{"n_layer": 16, "d_model": 224, "n_head": 4, "n_kv_head": 4, "head_dim": 64, "d_mlp": 896, "vocab_size": 2655, "activation": "squared_relu", "norm": "layernorm", "norm_place": "pre", "norm_eps": 1e-05, "positions": "rope", "rope_base": 52700.0, "rope_fraction": 1.0, "qk_norm": true, "attn_scale": 0.141, "bias": "all", "tie_embeddings": false, "parallel_block": false, "extras": ["local attention windows", "exclusive self-attention", "value embeddings", "value residuals", "hashed n-gram embeddings", "a smear gate", "an embedding shortcut", "capped logits"], "init": "normal", "init_std_qkv": 0.0268, "init_std_o": 0.00443, "init_std_up": 0.0268, "init_std_down": 0.00237, "optimizer": "muon_variant", "lr": 0.00621, "beta1": 0.95, "weight_decay": 0.0, "lr_head": 0.0218, "warmup_steps": 30, "schedule": "wsd", "decay_fraction": 0.488, "decay_shape": "linear", "final_lr_fraction": 0.0, "batch_tokens": [16384, 32768, 49152], "seq_len": 768, "doc_mask": true, "train_tokens": 214800000, "steps": 7105, "dataset": "wikipedia_en"}
Each number is 128 + 32 x the weight over its row's rms, rounded and kept within 0 to 255. Layers, rows and columns count from 0. The size above them is the row's rms in percent of the matrix's.

# layer 8 attention output (transposed), 256x224, rms 0.183, rows 98-127, columns 0-111
size [ 73  70  72  73  72  83  77  76  87  75  73  72  69  77  75  71  71  71  80  70  84  76  78  82  78  74  67  69  70  81]
[[213 165  84 181 206 131 100 165 157 150 140 151 139 144 147 131 141 120  48 181 122 139 101 145 101 113 107  85 129  93 143 138 123 141  58  82  81  63 131 174  84 144 145 154 103  96 166 103 126 133 213 167  73 108 161 119 181 169  72 151 135 117 132 144 148 147 174 184 155 110 144  97 123 100 124 115 111  94 154  88 117 137 155 154 107 140 119  85 100  95 119 200 125 217 144  88 116 185 118  78 173 124  82 154 117 123 140 140 162 128 148 118]
 [ 99  76 113 128 153 106 186 128 155  59 130 137  96  90 141 217 109  78 116 133 169 146 134 129 151 117 122 153 126 114  98 114 154 142 127 108 111 116  55 133 148 150 140  25 176 122 115 135 132 126 152  86  98  87 141 164 131 172 137 145 166 116 183 132 121 103 145 138 135 123 127 205 197 143  80 162 166 145 124 136  98  81 170 140 147 114 142 106 154 112 187 150 126 163 114 106 164 112  83 132 170 149 114 142 109 203 166 146 120 162  95  92]
 [117 157 142 140  75 138 153 184 117  72 156  88 193 121 150 112 148 127 200 112  93  99 111 138 127 152 102 184 155 139 161 112 106 114  82 160 193  97 118  91 142 152 125 123 116 177 140  87  66 194 127 111 168 120 128  98 133 227  88 138 119 119 119 123 112  61  94 127 122 181 141 136 137 125 158 130 136 153  70 118 177 121 107 100 151  99 105 145 122  95 113 181 102  68  94 133 134 147 142 102 209  58 116  97 128 127 101 153 123 110 144 142]
 [164 116 171 151  71 170 114 109 122 174 111 145  97 185  78 167 102 150 141 107 122 194 148 125  93 101 114  60 160 149 109 139  82 164 117 155  81 153 168 127  54 108 155 103 186 145 144 153 104 130 124 154 101 125 141  84  84 110 109 127 132 112 135  94 107 135 183 161 133 124  76 183 105 128 121 110  80 163 158  96  99 123 181 164 124 141 133  94 136 119 124 105 127 134 153 128 144  95 137 238  90 120 109 119 137 104 105 153 145 141 143 137]
 [ 98  91 121 111 135 123  38 128  91  59 154 121 136 104 159 181 103 160 138 120  42 124  89 134 131  98 167 185 129 155  83  59 133 103 144  89 131 132 156 168 139  90 134  81 147 152 160 133 120 144  83 128 150 130 126  83 119 119 165 101  82 122  94 141 134 178 144 123 139 116 139  85 114 128 144 137 192 180 122 122 118 115 111 120 181 131 125 186  95 108 112 138  80  88  98 124 179 115 124  33 134  75 208 122  85 150 152  73  99 133 161 104]
 [164 120 121 135 108 128 193 116 176 132 136 138 146 103 131 162 144 115 124 131 162  93  58 135 175 144  89  88 153 115 179 152  81 159 125 153 132 122  61 126 155 157 121  95 137 173 165 119 182 172 158 142 117 126  99 106 142 139  89 119 142 115 129 126 132 120 126  53 107 171  96 111 131 123  87 119 132 115 114 154 125 174 136  82 107 177 105 129 193  89 130 138 150 103  82 131 182 147 142  99 180  91 178 217 170 119 126 124 146  97 144 135]
 [169 102 157 106 107 101 137 150 182 173 136 181 167 140 124 157 124 136 141 113  76 122  94 141 134 142 114 122 143 115 100 123 128  97 120 146 176 114 116  65 134  89 151 108  86 192 160 138 106 142 142 120 169 160 132  97 106  57 169  89 158 156 111 142 154 189 133 111 131 185 104  35 127 149 107  73  75 109 129 148 142 124 121 131  83 232  46  94 118 123 149 156 155 179 131  91 161  91 149 156 142  92 114  95  82 113 166 125 184 156 169 128]
 [147 122 132 160 126 132 165  67 158  94 172 161 138 127 141 160  83  74 118  92 134 169  73  82 182 120 132  81 146 143 137 134 129 156 132 154 150 117 115 129 150  94 131 164 104 183 118  90 112  41 206  95 114 110 169 154 112  92 126  83 100 136 137 138 110 155 118 116  83 184 150 127 124 139 148  75 168 123 141 110 120 127 185 150 123 174 186 139 168 159 109 165 126 100 151 133 125 148 143 179 105 144 107 107 110 138 128  86 143  95 104 140]
 [ 66 137  69 176 139  92 136 132 139 184 117 119 188  94 197 122 133  91 128  48 108 121 172 147 124  93 146 116 133  75 113  91 121 159 178 164 131 154 129 111 139  90 165  85 117  80 165 152 158  87 138  78 154 112  69  86 130 160 106 104  84 186 153 177 150 156 161 123  79  84 130 127 152  81 143 186 128 176 110 144 102 116  90 160  90 155 149  84 100 101 161 110 160 163  74 163 156 123 141 104 108  63 182 166 128 102 126 147  56 123 191 162]
 [108 107 144  74 155 143 109 177  93 224 152 119  85  90 128 118 161 178 170 124 132  99 149 136 105 188 117 159 129 162 142  69 130 123 113 130 119 167 217 127 161 102 140  74  97 158  54  97 119 101 174 112 128 134  88 162 178 160 186  82  88 167 102 128 106 155 154 124  59  84 170 124 109 146 213 139 135  96 134 146 121 109 105 107 122 141 138 126 158 102 150 141  99 128 149 131 120 125 135 145 163 164  69 107 129 152 140 109 136 119 123 123]
 [ 97 131 128 167 141  70  72 109 103 146 182 123 140 161 150 112 115 160 109 145 107  82 155 112 193 117  90 134 129 169  66 191 134  96  88 159 114 154  62 187 168  67 179 134 108 142 110 151 141 125 128 101  88  94 135 120  85 129 143 109 155 154 118 131  92 115 155 225 177  94  98 166 171 119 117 131  74 126 115 114  84 140 143 104 126 116  45 117 170 137 110  97  80 133 119 108 194 130  94 124 158 136 108 138 138 128 173 101 113 136 122 197]
 [165  92 165  92 141 142 104 168 140 199 100 125 133 128 141 119 126 131  98 138 159 138 106 101  97 143 116 127  94 106 150 124  98 180 155 136 124  66 141 121  91 105 129 105 151 128 194 114 147 118 177 115 121  88  94  72 126 128 114 114 142 118  85  98 127 103 141 109 128 139 190 152  59 177 127 153 129 197 102 111 123 138 143 124 124 196 109 176 159 144 179  58 167 182  89 125 132 130 116 188 165  98 155 145  79 157 114 116 182 146  86 113]
 [128 194  85 117 158 128 123 103  70 155 156  69 113 176 136  97 109 112 113 142  91  96 158 127 136 133 158 141 121 146 149 152  98 174  50 123 172 120  98 129 161 148 124 100  89  88  88  76 195 121 183 103 124 169 170 114  90 165 120 176 114 121 123 143 115 122 120 133  80 123 104 107 101 172  97 144 100 101 107 104  95 133 162 153 157 153  85 186 127 135 102 129 114 113 127  96 144 111 169 177 148  86 137 146 134 125 148 147 169 112  90  76]
 [123 161  86 133 147 161  67 107 155 109 112  85 122 132  94 152 129  80 163  86  81 115 184 132 148 133 174 177 139 112 160  93 133 223 177 150 121 148 155 125 152 141 113  97 102 132 131 116  93 125 103 142 111 110 141 115 175 116 131 159 135 127 132 132 131 122 115 189 171  83  73 151 146 100 147 118 180 164 203  90 170 185 153 102 156 152 115 155 116 123  81 172 103 126  75 114 150 122 137 163 130 159 110  94 183 110 181 171 106 140 138 143]
 [106 152 155 157  75  94 159  94 170  85 148 126 115 133 141 126  79  61 130  46 113  59 124 106 176 117 107 165 135 130 139 132 189 111 141 192 174 177 160 106 137 117 141 162 126  97 134 107 126 146 112  94 182 173  97 104  83 117  96  74  96 160 143 153  94 147 100 167 157 161 126 150 160  96 112 164  73 170 135 139  82 125 133 107 114  74 202 174 153 163 174  75 152  96 131 115 137  80 124 149 129 173 121 169 165  84  98 130  99  82 114 168]
 [125  86 130 146 157 118 160 191 166 117 177 175  96 135 157  85 112 167 121 129  85  67 126  90 113 142 140  99 100 140 152  97 113 113 114 135 200 139 127  79 147 121  80  82 157  91 160 154 117 144 119 198 162  70 170 148 118 143 113 137  99 157  90 109 194  61 146  79 165 142 124 107 114 128 199 109 104  98 123  95 140  86 125  53 166 116 118 131 105 145 182 113 127 135 133  80 177 106 102 109  96 157 103 171 154 100 124 108 138 179 136  88]
 [124 141 101 145 127 159  62  62  51 206  69 119  85  93  94 129 176 144 143 161 126 111 164 192 149  85 104 122 184 154 148 170 167 123 137 102 145 110 159 102 132 165 148 115 138 110 168 146 155 124  91 131 160  86 187 133 183 171  99  77  94 127 139 157 124 141 135 122 166 128 104  97 114 114 127  86  96 196 118 134  98 128  96 101 143 133 109 117  83 161 118 133 162 156 149 144  90 117 104  92 112 125  86 161 123 151 159 139 142 166 148 124]
 [147 164 118 103 178  90 153 129 125  80 100 142  35 131 173 143 147 123  89 117 189  71  98 181  98  93 100 132 108 155 121 122 188  69  96 164  98 106  97 109 103  79 131 106 168 126 140 144 114  98 173 134 135 141 185 146 102 132  97 120  84 108  66 136 138  82 131 118 160 188 144 113 127 169 158  83  97 130 164 162 161 133 176 138 103  72 129 103  78  79 188 101 102 122  81 147 134 156 113 117 129  86  99 121 125 171 145 112 141 124 146 109]
 [105 120  71 110 176 115 126 126 100  94 141 121 150 150 157 150 122 111 127 163  71 134 150 146  90 148 174 164 143 119  76  76 142 117  83 106  96 200 123 130 155 128 113 119 108 162 126  93 126 101 129 139 127 179 122 110 136 108 112 143 134 219 175 129 154 146 115 107 112 172 161  97  89 114  92 138 218 117 114 153 144 130  89 106 125 154 166 128  96 175 121 205  45 117 111 130 106 105  98 123 179 154 161 130 120 144 152 128  97  62  93 111]
 [161 129 115 171 126 168 139 140 137 129 153 148 183 127 177 148 131  87  97 135 104 100 144 116 114 115 116 139  78  61 181 129 164 160  79 131 143 145 146 144 158 145 124 144 102 168 129 111 163 117 186 125 130 116 144 170 142 132 108 151 111 163 116 111 120  57 145  77 151  80 186  88 162 123 180 113 177 106  79 148 133 112 154 113 111 143 119  71 140 115  61 118 117 105 130  96  85 148 156 120 113 120 149 160  80 108 194  81 134  66 139 173]
 [ 71 101 114 123 138 176 132 173  92 157 179 140  98 108 133 155 119 118 158 152 117 149  53 133 128 110 139 165 155  72 191  61 123 129 116 119 131  58 204 111 171 120 105 125 140  32 149 114 144 116  77 126 141 139 117 145 137 130 155 104 116 111 135 138  89 157 107 173 174 144 155 124 121 146  63 138 131 155 179 121 144 115  62 168 121 123 165 143 142 147 159 160 146 195 137 188  68 174 127 200 123 183 171 133 129  95  68  76 120 108 118 146]
 [ 97 140 174 110 218  78 112 113 156 147 118 181  91 116 157 171 139 121 135 135 163  88 178  66  76 206 130 162  93 117 138  95 114  86  93 170 124 113 155 111 124 110 104 157  97  95 135 155 128 123 135 148 172 108  68 152 127 119 156 151  93 146 104 174 127 101 126 119 128 130 137 113 119 127 173 123 151 112 137 215 137  92  66 138  82 171 144 106  66 131 143 114 130 217 115 115  90 124 177 149 125 145  98  69  89 107 166 135  69 133 111 160]
 [146  74 175 133 139 176 161 139 113  92 129  96 158 146 146 194  53 119 103 162 149 113  98 116 102 137  69  98 125 153  65 164 117 163 196  89 130 102  69 109 101 103  98 196 127 127 141 156 143  77  77 121 177 111 123 168 188 135 148 154 125  81 133 178 137 135 105 119  97 169 114 155 114 105  48 135 122 130 182 154  97 149 108 123  91 185 119 170 115 110 141 148 154 130 164 134  93 120 148 123 113 152  92 131 142 154  98 117 126 149 125 173]
 [173 164  97 147 139 137 148 126 107 200 146 188 111 132  82  76 120 162  91 173 146  90 106 128 152 150 118 105  96 149 164 146 146 149  91 118 108 133 146 130  99 155 122 112 130 142 102 120 132  89 146 136 126 147 138 108 136 156  98 154 173  73 104  46 163  94 109 155 185 145 179  97  48 160 185  72 201  59 139 126 130 147  98 134 180 131 101 136 126  88 160 134 122 103  97 176 125 122  99 144  72 110  40 103 104 119 116 187 150 103 207 119]
 [168 125 168 103 142 141 144  95  63 137  70 194  99  80  95  68 104 152 188 145 145 136  91 132  90  92 128 113 114 186  84 218 107 161  63 106 142  82 144 132 111 161 115 154  97 111 210 122 139 132 131 128 157 126 133  81 121 130 117 102 160 131 140 113 108 196 161 127  54 103 134 130 155 128 117 115  66 135 123  91  87 114 131 110 161  82  92 125 131  96  82 105 129 113 159  75 117 133 118 135 148 157 157 225 112  90 154 123 107 133 148 103]
 [113 100 116 175 139 136 160 167 135  38 108 171 112 135 147 147 126 176 135 132 135 137 134 108 105 141  84 165 134 119 133 113 144  93 139 148 132 185  79 158 104  58 189  85 107 119  88 129 135 140 117  81 121 128 136 153 149 129  89 114  90 144  88 147  96 106  78 138 147  93 108 108 142 147 136 111 143 123 222 137 209 139 189 118 117  84 132 113 149  97  72 125  74 167 157  95 122  63 143  93  74 121 156 101 112 136  43 149 143 179 134 115]
 [162  99 104 126 103 141 119 103 140 139 165 136 147  75 151 119  94  89  90 146  65 177  43 130 170 112 112 125 189  93 125  95 119 134 101 142 117 133 167 126  97 165 129 111  54 114 137  93 125 107 182  73  97 119 171 143 146 100 136 143 146 170 107 142 110 163 133  68 128 108 161 180 142 170  89 104 122 111 174 113 122 127 140 118 129 128  83 145 121 103  98 179 137 171 176 125 117 184 170  94 151 120 193  75 127 138  96 124  85 187 158 156]
 [ 92  79 154 119 102 126 159 123 103 193 101 131 104 167 152 123 120  81 149 177 113 109 133 123 139 121  99 110 128 113 168 110  63 163 136 164 126 175 114 168 103 142 173 167 141 157  85  91 145 115 121 145 149 128  74 103 113 193 165 107  55 149 134 159 121 116 143 188  83 111  98 165 146  93 176 116 110  75 111  78 124 135 152 139  69 108 173 153 156  99 118  88 107 100  89 127 155 158 137 210 143 155  95 149 154  82 152 169 102 164 133 127]
 [184  23 179  67 134 117 118 112 195 168  82  85  48 131 114 142  85 184 160 139 168  98 134  88 123 106 174  95 139 170  99 109 157 110 149 129 147  67 122  86  98 123  89 123  67 107 110  77 154 191  99 163 112 132 139 164 125 108 140  84 175 106 106 115 154 111 176 171 108 127  96 115 135  69 144 178 169 105 147 102 196 135  98 139 109 111  91 178  91 145 118 105 161  88 139 128  37 131  99 160  95 192 155 147 105 154 114 140 203 110 143 120]
 [150  65 119 133 124 169 134 227 109 176 157  97  50 136  79  88 151 131 134 132 109 151 137 112 122 148 140 107  92  67  97 115 155  98 125  78 135 154 156  91 145 139 155  82 143 100  78 148 161 133 155 120 146 121 167 110 149 102 123 140 123 134 123 102 182 143 181 115 121 159 149 154  97 143 143 156 136  75 134 128  87 137  65 188 132  46 121  75 108  94  83  97 101 137 140 162 167 122 145  71 126 133 178 112 143 136 137 119 152  75 121 146]]
# layer 8 attention value, 256x224, rms 0.205, rows 99-127, columns 0-111
size [ 79  81  76  85  92  89  85  94  83  83  79  82  87  86  83  80  76  84  81  90  82  90  89  89  93  71  78  80  80]
[[217 101 173 127 120  84 123  97 135 109 154  98 151 203 114  81  95 153 173 101 124 172  86 133 115  95  72 167 159 138  93 121  92 163 138 148 131  90 203 161 116  97 128 175 121 134 146 108 126 152 157 123 128 121 145  85  85  70 135 110 130 112 100 105 120 167 108 153 165  90 143 106  88 163 173 101 138 127 150 174 178 224 124 174 126 144 120  96  69 172  43 136 152 127 129 107 138 146 149 103 121 158 150 133 113  79 139 115 171 112 164 123]
 [111 118  81 173 136 126 113 147 162 171 125 139 123  96 109 105  74 209  87 115 118 173 115 144 115  91 121 100 160 108 108 140 174 152 162 151  76 176 148 159 120 120  83 118 164 133  97  79 150 130 115 160  81 142 172 157 174 167 133 163 196 136 101 139 178 123 141  48 167 119 116 115 105 177  92 145 129 167 117 148 166 103 121 148 136 165 107 106 164  84 126 134 173 170 144 158 172  61 150 106 116 150  86 177 124 180 115  91  53 151 160  98]
 [109 113 139  96 143 107 132 131 124 109 106  91 142  88 150 156 110  91 132 154 110  68 185  83 142 174 116 132 190  97 128  95 107 136 123 107 141 113 107 136 191 103 109 150  50 153 112 180 143 139 118 140 140 144 114 219 154 153 103 129 130 153 127 151 155 167  61 153 115  92 133 141 147 113  35 155  85  96 139 112 124 152 122 104 106 137 157 126 109 129 153 135 168  89  80  93 114 128 106  81 100 140 131 108 151 128 156 143 168 111 113 121]
 [152 141  88 152 131  77 135  94 152 203 133 135 143 192 123  71 181 139 143 127 151 122 140 122 159 124 140 113 210 157 153 169 165 117 105 154 143 139 104 131 110 138 104 164  78 137  86  98 145 138 152 115 105 123  88 125 167 141 123 180 105 123 170 122 110  67 101  84 113  87  93 153 135 210 108 107 114 119 146  73 156 127 125 132  88 110 130 121 182 114 166 147 144 134  73 174  62 123 148 181 134  86  82 168 180 124 149 136  42 133 145 127]
 [182 118  68 103 137  96 138 140 111 156 112 110  89 147 108 109 100  98 143 128 107 136 114 140  90 139 155 119  75 131 118  96 173 147 175 119 118 100 175 135 105 122  91 131  82 119 107 154  65 140 155 151 177 130 140 162 113 111 194 105 107 103 149 145 150  98 171 156 124 103 172 143  88 157 153 163 160 146 120 120 110  96 137 163 115 142 113  84  84  92 105  88 109 121 172 128 130 148 104 118 176 173  60  72  71 123 155 172 122 164 125 156]
 [125 129  98 135 102 145 148 125 107 172 136 125 121 110  98  78 152 136 112 100 189  80 128 142 101  72 139 102 140 161 119 135 153 173 108  73 148 102 109 120 180 169  99 144 134  94  83 207 109  70 104  81 112 176  78  84 142 134 102  99 112 147 127 109 107  20 159 140 153 149 225 197 172 123 121 124 167  98 184 125 101 197 151 135  94  61 144 123 127 132  98  56 111 138 122 131 101 166 178 116 137 160 173 138 117 146  98  77 149  76  70 135]
 [130 169 123 119 150 166 157 143 121 158  64 165 112  88 176 172 207 143  86 146 162 158 129 176 205 151  86 115 119  79  90 129 105 153  84 116 161 106 165 139  87 112 134  91 134  42 142 178 161  82  67 154 120 157 110 154  93 119 125 122 129 110 151 137 126 124 107  75 111 104  97 155 121 130 109 117 134 112 121 182 114 171 136 132 117  95  73  86  92 155 157  97 121 170 182 127 175 137 146  82 112 103 144 113 152 152  86 104 139 144 172 135]
 [127 166 119 122 108  97 105  89  86 100 111 103 104 161 120 143 153  99 119 174  88  53 135 105 152 106 111 121  70 186 153 211  91  69  45 159 136 168 141 122 138 142 102 163 127 194 111 146 108 155 110 145 166 125 123 136 186 169  76 177 135 141  49  41 145 111 132 137 125 134 157 112 139 207 149  88 168 128 110 142  98 135 177 103 142 118 128 172 166  86 103 168 114  53 100  91 175  86 100 169 149 140 129 162 116 166 133 100  88 148 120 157]
 [152 120 127 182 123 126  92 144 113 109  95 138 150 137 162 117 123 103  56  93  89 149 178 127  92  75 137 110  96 104 108 161  79 139 156 155 125  91  98 178 160 155 162 146 143 137 118 181  94 156  88 139 133 145 142 116 120 129  64 173 145 121 104 182 192  52  99 104 179 178 164 113 120 126 112 128 118 141 123 138 168 118 114 105 140 105 156 157  95  84 114 177 121 132  81 127 112 130 105 120 140 120 173 135 116  45 192 178  92 165 118 165]
 [123 188 122 108  96 168 117 191 114 106 115 120 184 139 137 130 154 107  82 117 156 129  54 122 102 107 134 166  95  43 163  90 146  87 175  78 139 143 128 131 136 152  81  79 140 126 166  73 136 134 174 136 196 105 134 137 169 139 178 138 101 146 115 157 113 142 124  79  95 108  94  90 126  99 107  86  83 109 162 145 116 122 117 115 131 112 171  95 118 138 117  92 138  69 104 178 169  75 179 131  90 125 119 157 179 107  86 200 102  97  93 125]
 [132 123 150 129 118 161 172  70 100  91 168  67  93 146 105 128 142 107 171 187  63 167 129 179 109 124 153 108 159  84 154 139 145 146  79  81 105  91 116 165 114 129  84 123  93 140  95 210 165 117 125 166 134 147 161 159 169 126 139 129 154 140 146 162 126 113 131  95 126 100 109 103 148  92 115 110 110 114 103 132 150 167 170 137 184  99 101  57  91 125  70 140  99  54 190 135  82 180 141 148 152 112 145  82 104  91 153 137 183 109 149  76]
 [111 147 193 108  90 152 101 191 183 138 136 152 167 129 179 154 101 192 132 169  98 169 107 155  54 202 153 151 183 127 104 123 163  59 143 128 115 118 138 187 133  70 100 125 140  97 172 118  84 140 170 175 122  98 126 111 168  66 106 173 160  98 148 129 116 134 118 102 170 120 117 143 140  71  97  99 131 162 116 151 104 103 133  93 126 107 149  82 150 119 102 165 143 100 140 146  75 113 121 168  78 124 138 103 107 121 158 112 159 128 109 118]
 [ 98 121 141 163 124 114 174 112 140  98 159 170 120 131 163 153 120 136 126 150 121  49  91  77 127 118 120 110 160 118 199 156  99 117  84 149  86 173 109 111 106  85 105 152 113 113 134 100 139  84 129 137 141 108 108 174 179 128  87  71 121 160 133 156 134 113 136 164 146 125 132  86 108 117  74 127 109 126  76  79 101 125 128 146 125 141 136 116 135 126 113 117 119 161  97 128  80  63 146 163 105 142 190 129  67 134  78 157 112 112 102  96]
 [143 120 129 115 159 106 142 144  76 121 133 158 100  72  96 117 174 184 112 156 108  94 169 160 134 137 158 118 111 113 113 161 114  84 150 119 107 162 104 170  93  33 112 127 115  77 139 156 116 145 117 135 109  99 147 193  89 126 161 140 162  66 106 100 142 103 107 158 136 159 128 106 175 123 103 149  85 146 112 117 126  90 161 144 182 148 102 126  94  90 109 252 125 148 100 133 137 110  73  80 104  93 145 123 125 180  49  71 205 180 149 100]
 [160 141 102 103 123 104 127 111  64 160 132  85 112 124  90 120 177 157 131 128 150 150 115 132 171  84 137 117 160 127  88 170 142 190 113 157 105 133 118 147  97  87 115 133 120  78  80 158  92 125 120  86  76 109  99 139 138 127 145 144 118  71 153 152  77  96 109 117  88 108 127 118 196 139 166 167 161 131 148 138 120 190  61 196 120 128 153  98 151 105 107 164 124 132  66 200 124 129 157  92 148 174 153 118 128 154 186 143 122 112 105 171]
 [ 44  93 160 136  66 122 202 117 170  89 188 144  92  93 157 105 125 152 106 142 152  93  94  81 145 129 128 140  18  89 127 108  92 102 167 142  96 159 105 149 112  97 120 142 175 150 134 103 117 149 111 106 114 165 115 149 135 181 198 100 107 169 147 102 129 122 109 174 128 146 131 115 160 187 132 159 131 159 117 100 158 131 124 194  93 121 169 180 166 131 116 113 117 119 155  92 181 145 150 113 126 123 136  96 107  93 152 143 104 121  73 177]
 [ 89 150 127 113  56 121  97 117 138 155 145 140 140  94 116 137 127 186 149 144 111 160 171 107 174 191 205 188 140 126 168  89 125 155 161  86 129 107 142 156 174 154 111  78 171  73 118 222 108  80 100 114 143 115  80  78 134 171 190  91 162 132 178 110 144 175 138 151 112 121  63 176 156 158 151 157 171 106 178 108 112 159  65 168 135 137 139 140  67 112  91 162 131 145 131 118 116 144 117 142 139 106 123 112 166 136 163 128 141  97 138 216]
 [183 216 104 190 133 143 127 114 113 152 155 112 159 123 152 119 154 173 137  83 105 103  75 157 196 127 147 100 138 127 152 206 101 110 102 156 155 119 146  87 100 152  90 178 113  79 113 107 123 224 123 186 136  81 149 113  96  98 131 139 160  99 112 139 119  98 149  96 143  71  94 178 143 123 183  68 137 130 118  81 101  81 206 118  97 149 116 131 204 114 121  92 142 121 140 180 110 157  82 112 118  76  97  81 168 115 124 109 104 136 158 140]
 [129 135 128 117 154 128 117 132  79 155  97 131  60  98 157 149 115  57 153 123 139 149 111 193 117 170 185 113  87 143  88  92  77  96 110 168 143 108 146 156  84 149  79 128 143 140 125 132 124 110  99 150 132 150 121 109 112 100  88  84 152 147 101 177 180 178 149 136  80 141  95 163 106  79  91 101 152 162 148 105 164 163  96 115 185 117 108 143 128 110 127 171 150 101 105 144  81 110 118 114 133  85 137 135 163 173 124 136 106 157 145  92]
 [158 113 169 111  83 109 138 143 152 111 115  83 128 111  80 137 130 126 110 132 124 110 168 127 134 134 143 124 127 106  89 152 122 145 145  92 183 170 142  94  98  92 173 151 100 133 105 143 121 124 163 147  88 170 117 131 124  75 137 159 157 142 105 123 131 151  99 136 127 180 132 130 144 110 100 134 176 104 144 149 152 148 133 125 151 118  99 134 113 114 127 106  71  33 148 164 110 114 132 160 167 143 110  84 139 154  65 156 190 131 130  84]
 [154 162 110  85  91 152  99 186 112 175 134  80 145 191 109 153 122  99 155 150 125  85  80 186 154 117 166 144 104  87 150 148  90 136  93 115 144 132 126 150 114 133 194 140 152 134 129  85 140  70 127 110 104 183 170  73 140 193 115  60 183 136 148 103 171 122 114 165 115 131 129  74  85 106 111 113 151 134 118 103  21  84 216 130 154  80 147 154 104 113  81 161 104  43 111 153 113 162  89 110 105 129 140 162 127 129 113  78  85 150 160 139]
 [129 148 110  99  69 124  81 176 133 136 108 187 145 117  74  78 168 154 150 109 195 123 159 111 125 123 164 176 153 180 139  69 129 121 115 127 123 105 199 171 105  89 164  59 152 101 157  57 121 104 147 135 107 142 111 116  63 124 123  56 111 106 130  71 118 128 104 137 151 129 106 102 179 134 179 158 164 110  80 117  97 165 105 138 189  74 142 151 113 154 157 108 145 172 127 114 134 101  82 174 108  75 135 124 120 122 120 164 161  94 105  84]
 [ 59  94 132 119 144 110 109 137 136  80 161  65 148  88 158 155 157 149 125 109 122 191 121 135 112  84 134 116 112 156 110  95 123 163 182 146 114 135 105 120 153 123  83 111 118 145 112 212 113 147 124 135  67 151 136 120 134  97 169  80 120 127 142 178  41 138 188  99  90 149 107 200 173 118 137 171 118 197  95 117 140 168 139 153  70 216 143 152 137 146 132 107  99 130 141 117  63  90 106 133 161 150 213 123 101 103 131 125  80 104  98 106]
 [ 37 128 135 106 145 101 156 128 158 147 163 157 165 163 195 139  92  85  70 113 142 156 119  89  74 149 152 165 125 108 148  72 200  82 221 158 131 137  75 131 117 122 131 106 138 164  84 129  94 139 134 164  79 127 127 137  74 137 129  97  91 183 122 110 142  89  64 174 155 147 128 132 131  96 114 173 134 131 139 135 100 171 141 123 138 158 145 100 196 132 139 163 136  70  94 223 198  87 115 130 128 104  46  83 124 145 145 125 172 127 153 170]
 [150 198 131 137 103 119 137 165 103 181 101 136 196 157 124 134  91 137 114 148  87 131 144 120 139 101 167 123 148 172 123  86 133 143 185 154  79 185 128  58 164 159  82  78 170  98 178 139 118 100 130  97 119 140 169 115 131 137 144 147 116 136 151 114 125 132 147 107 127 198  86 150 161  97  82  99  92  95  74 154 126  95 119 119 118 122 166 191  88 160 128 146 145  74 153 113 107 161 149 176 163 142 122 142 178 157  81  97 154 123  93  93]
 [148 186 124 180 125 156 181 112  92 127  94  82 128 139 171 164  95 112 120 104 107 104 104 147 127 189 112 112  88 179 105 163 152  80  96 118 144  99 152 130 158 132 113 208 165 149 129 165 168 121  83 153 135 142 131  86 107  93 142  67  77 127 111 162 157  94 189 143 135 123 112 118 109 134 141 101 160 104 145 170 140 189 146 121  63 135 141 127 158  93 140  77  83 102 103  98 146  66  92 154 138 122 151 166 112 131 153 113 187  96 156  85]
 [148 101 129  75 172 141 115 136 120 112 154 188 124 106 162 173  61 137 170 108 133 144 122 109 111 169 158 134 108 148 121  58 167 118 126  91  87  69 130  92 184 105 119  79  79 110 179 181 117 122 119 158 115  67 169 129  51 102 105  80 182  80  83  72  99 108  57 149 131 138 113 108 115  91  83 152 142 172 186 195  98  96 150 105 163  90 163 159 110 141 115 137 186 140 118 108 117 115  81  97 140 138 104 120 127 168 214 155 154 126 171 111]
 [187 120 145 201  77 124 162  63 106 139 145 143 132  97  53 126 126  81  60 176 130 165 119 102  86 113 108 171 120 139 163  94 185 175 167  91  87 135 135  87 110 155 202 196 136 117 107 130  65  80 140  96 152 122 145 164  99 102 131 144 128 103 156  95 106 126 119 138 126 118 123 146 102  86  94 119 112 118 149 115  40  95 131 172 164 156 174  68 167 128 150 213 139 172 109 134 110 221 106 117 169 125 118  72 169 100 102 162 142 164  80 114]
 [118 114 106 147 118  42 119  86 126 161  94  82 186 112 121  82 114 128 125  98  96 162 147 143 181 104 137 176 124 182 115 145 145 151  91 137 124 117  87 109 129 109  98 159 110 179 115 132  86 176  83 140 114 146  99 105  74 125 152 140  82 132 145 149  81  82 119  72  55 113  77 126 111  94 126 136 150 112  79 121  66 118 186 105 167 166 133 164 166 127 133  86 144 161 117 105  79 195 105 143 125 137 100 138  74 114 141  29 107 123 133  95]]
# layer 8 attention query, 256x224, rms 0.192, rows 128-129, columns 0-111
size [131  97]
[[142 141  99  70 144 111 119 123 128 106 157 136 109 113 153 134 138 121 138 193 133 109 104 189 108 111 138 137 125 158 182  54 117 186 147  92 148 128 136 118  65 142 101 125 163 103  79 124 108 164 110 145  69 135 179 172  68 113  93 139  68 152 175 120 149  39 183  99 155 168 124 156 120 160 107 186  89 138  99 108 108 108 131 148 114 112 190 138 113 135 102 185 106 188 111 119  85 165 131  92  86 164 164 125 149 132 117 107 113  91 103 114]
 [140 154  66 101 141 154 135 108 123  93 133  69 118 183 143 124 100 105 165  76  95 146 130 124 116 136 160 161  88 139 107 126 126  99 127 149 162 160  68  91 130 102 127  93 109 177  93 105 117 108 126 150 149 122 149  99 121 111 139  77 133 155 182 102 117 130 103 110 162 126 143  80 201 126 113  83  80 144 169 135 139 126 147 150 126  77 150 115 137 187 106  89 119 102 144 150 105 121 140 212  74 142  75 197 129 138 163 121 118  87 138 169]]
# layer 8 attention key, 256x224, rms 0.192, rows 128, columns 0-111
size [ 84]
[[133  81  98 147 107 163 194 117 115  97  98  84 100 172  96 126  97 192 153 135 102 140  82 155  78 192 110 150 120  90 142 162 130  74  61 151 156 161 129 172  52 135 129 141 141 140 112 189 145  79 123 121 140 140 132 113 129 106 115  86 146 153  84 174 160  98  98 153 146  89 137 126 149 171 108 142 137  88 116 246 139 145 192 148  65  73 119 106 157 110 137  85 161  98 149 153  90 125 175 246 172 109 141 138 100 136 134  88 155 113  87 115]]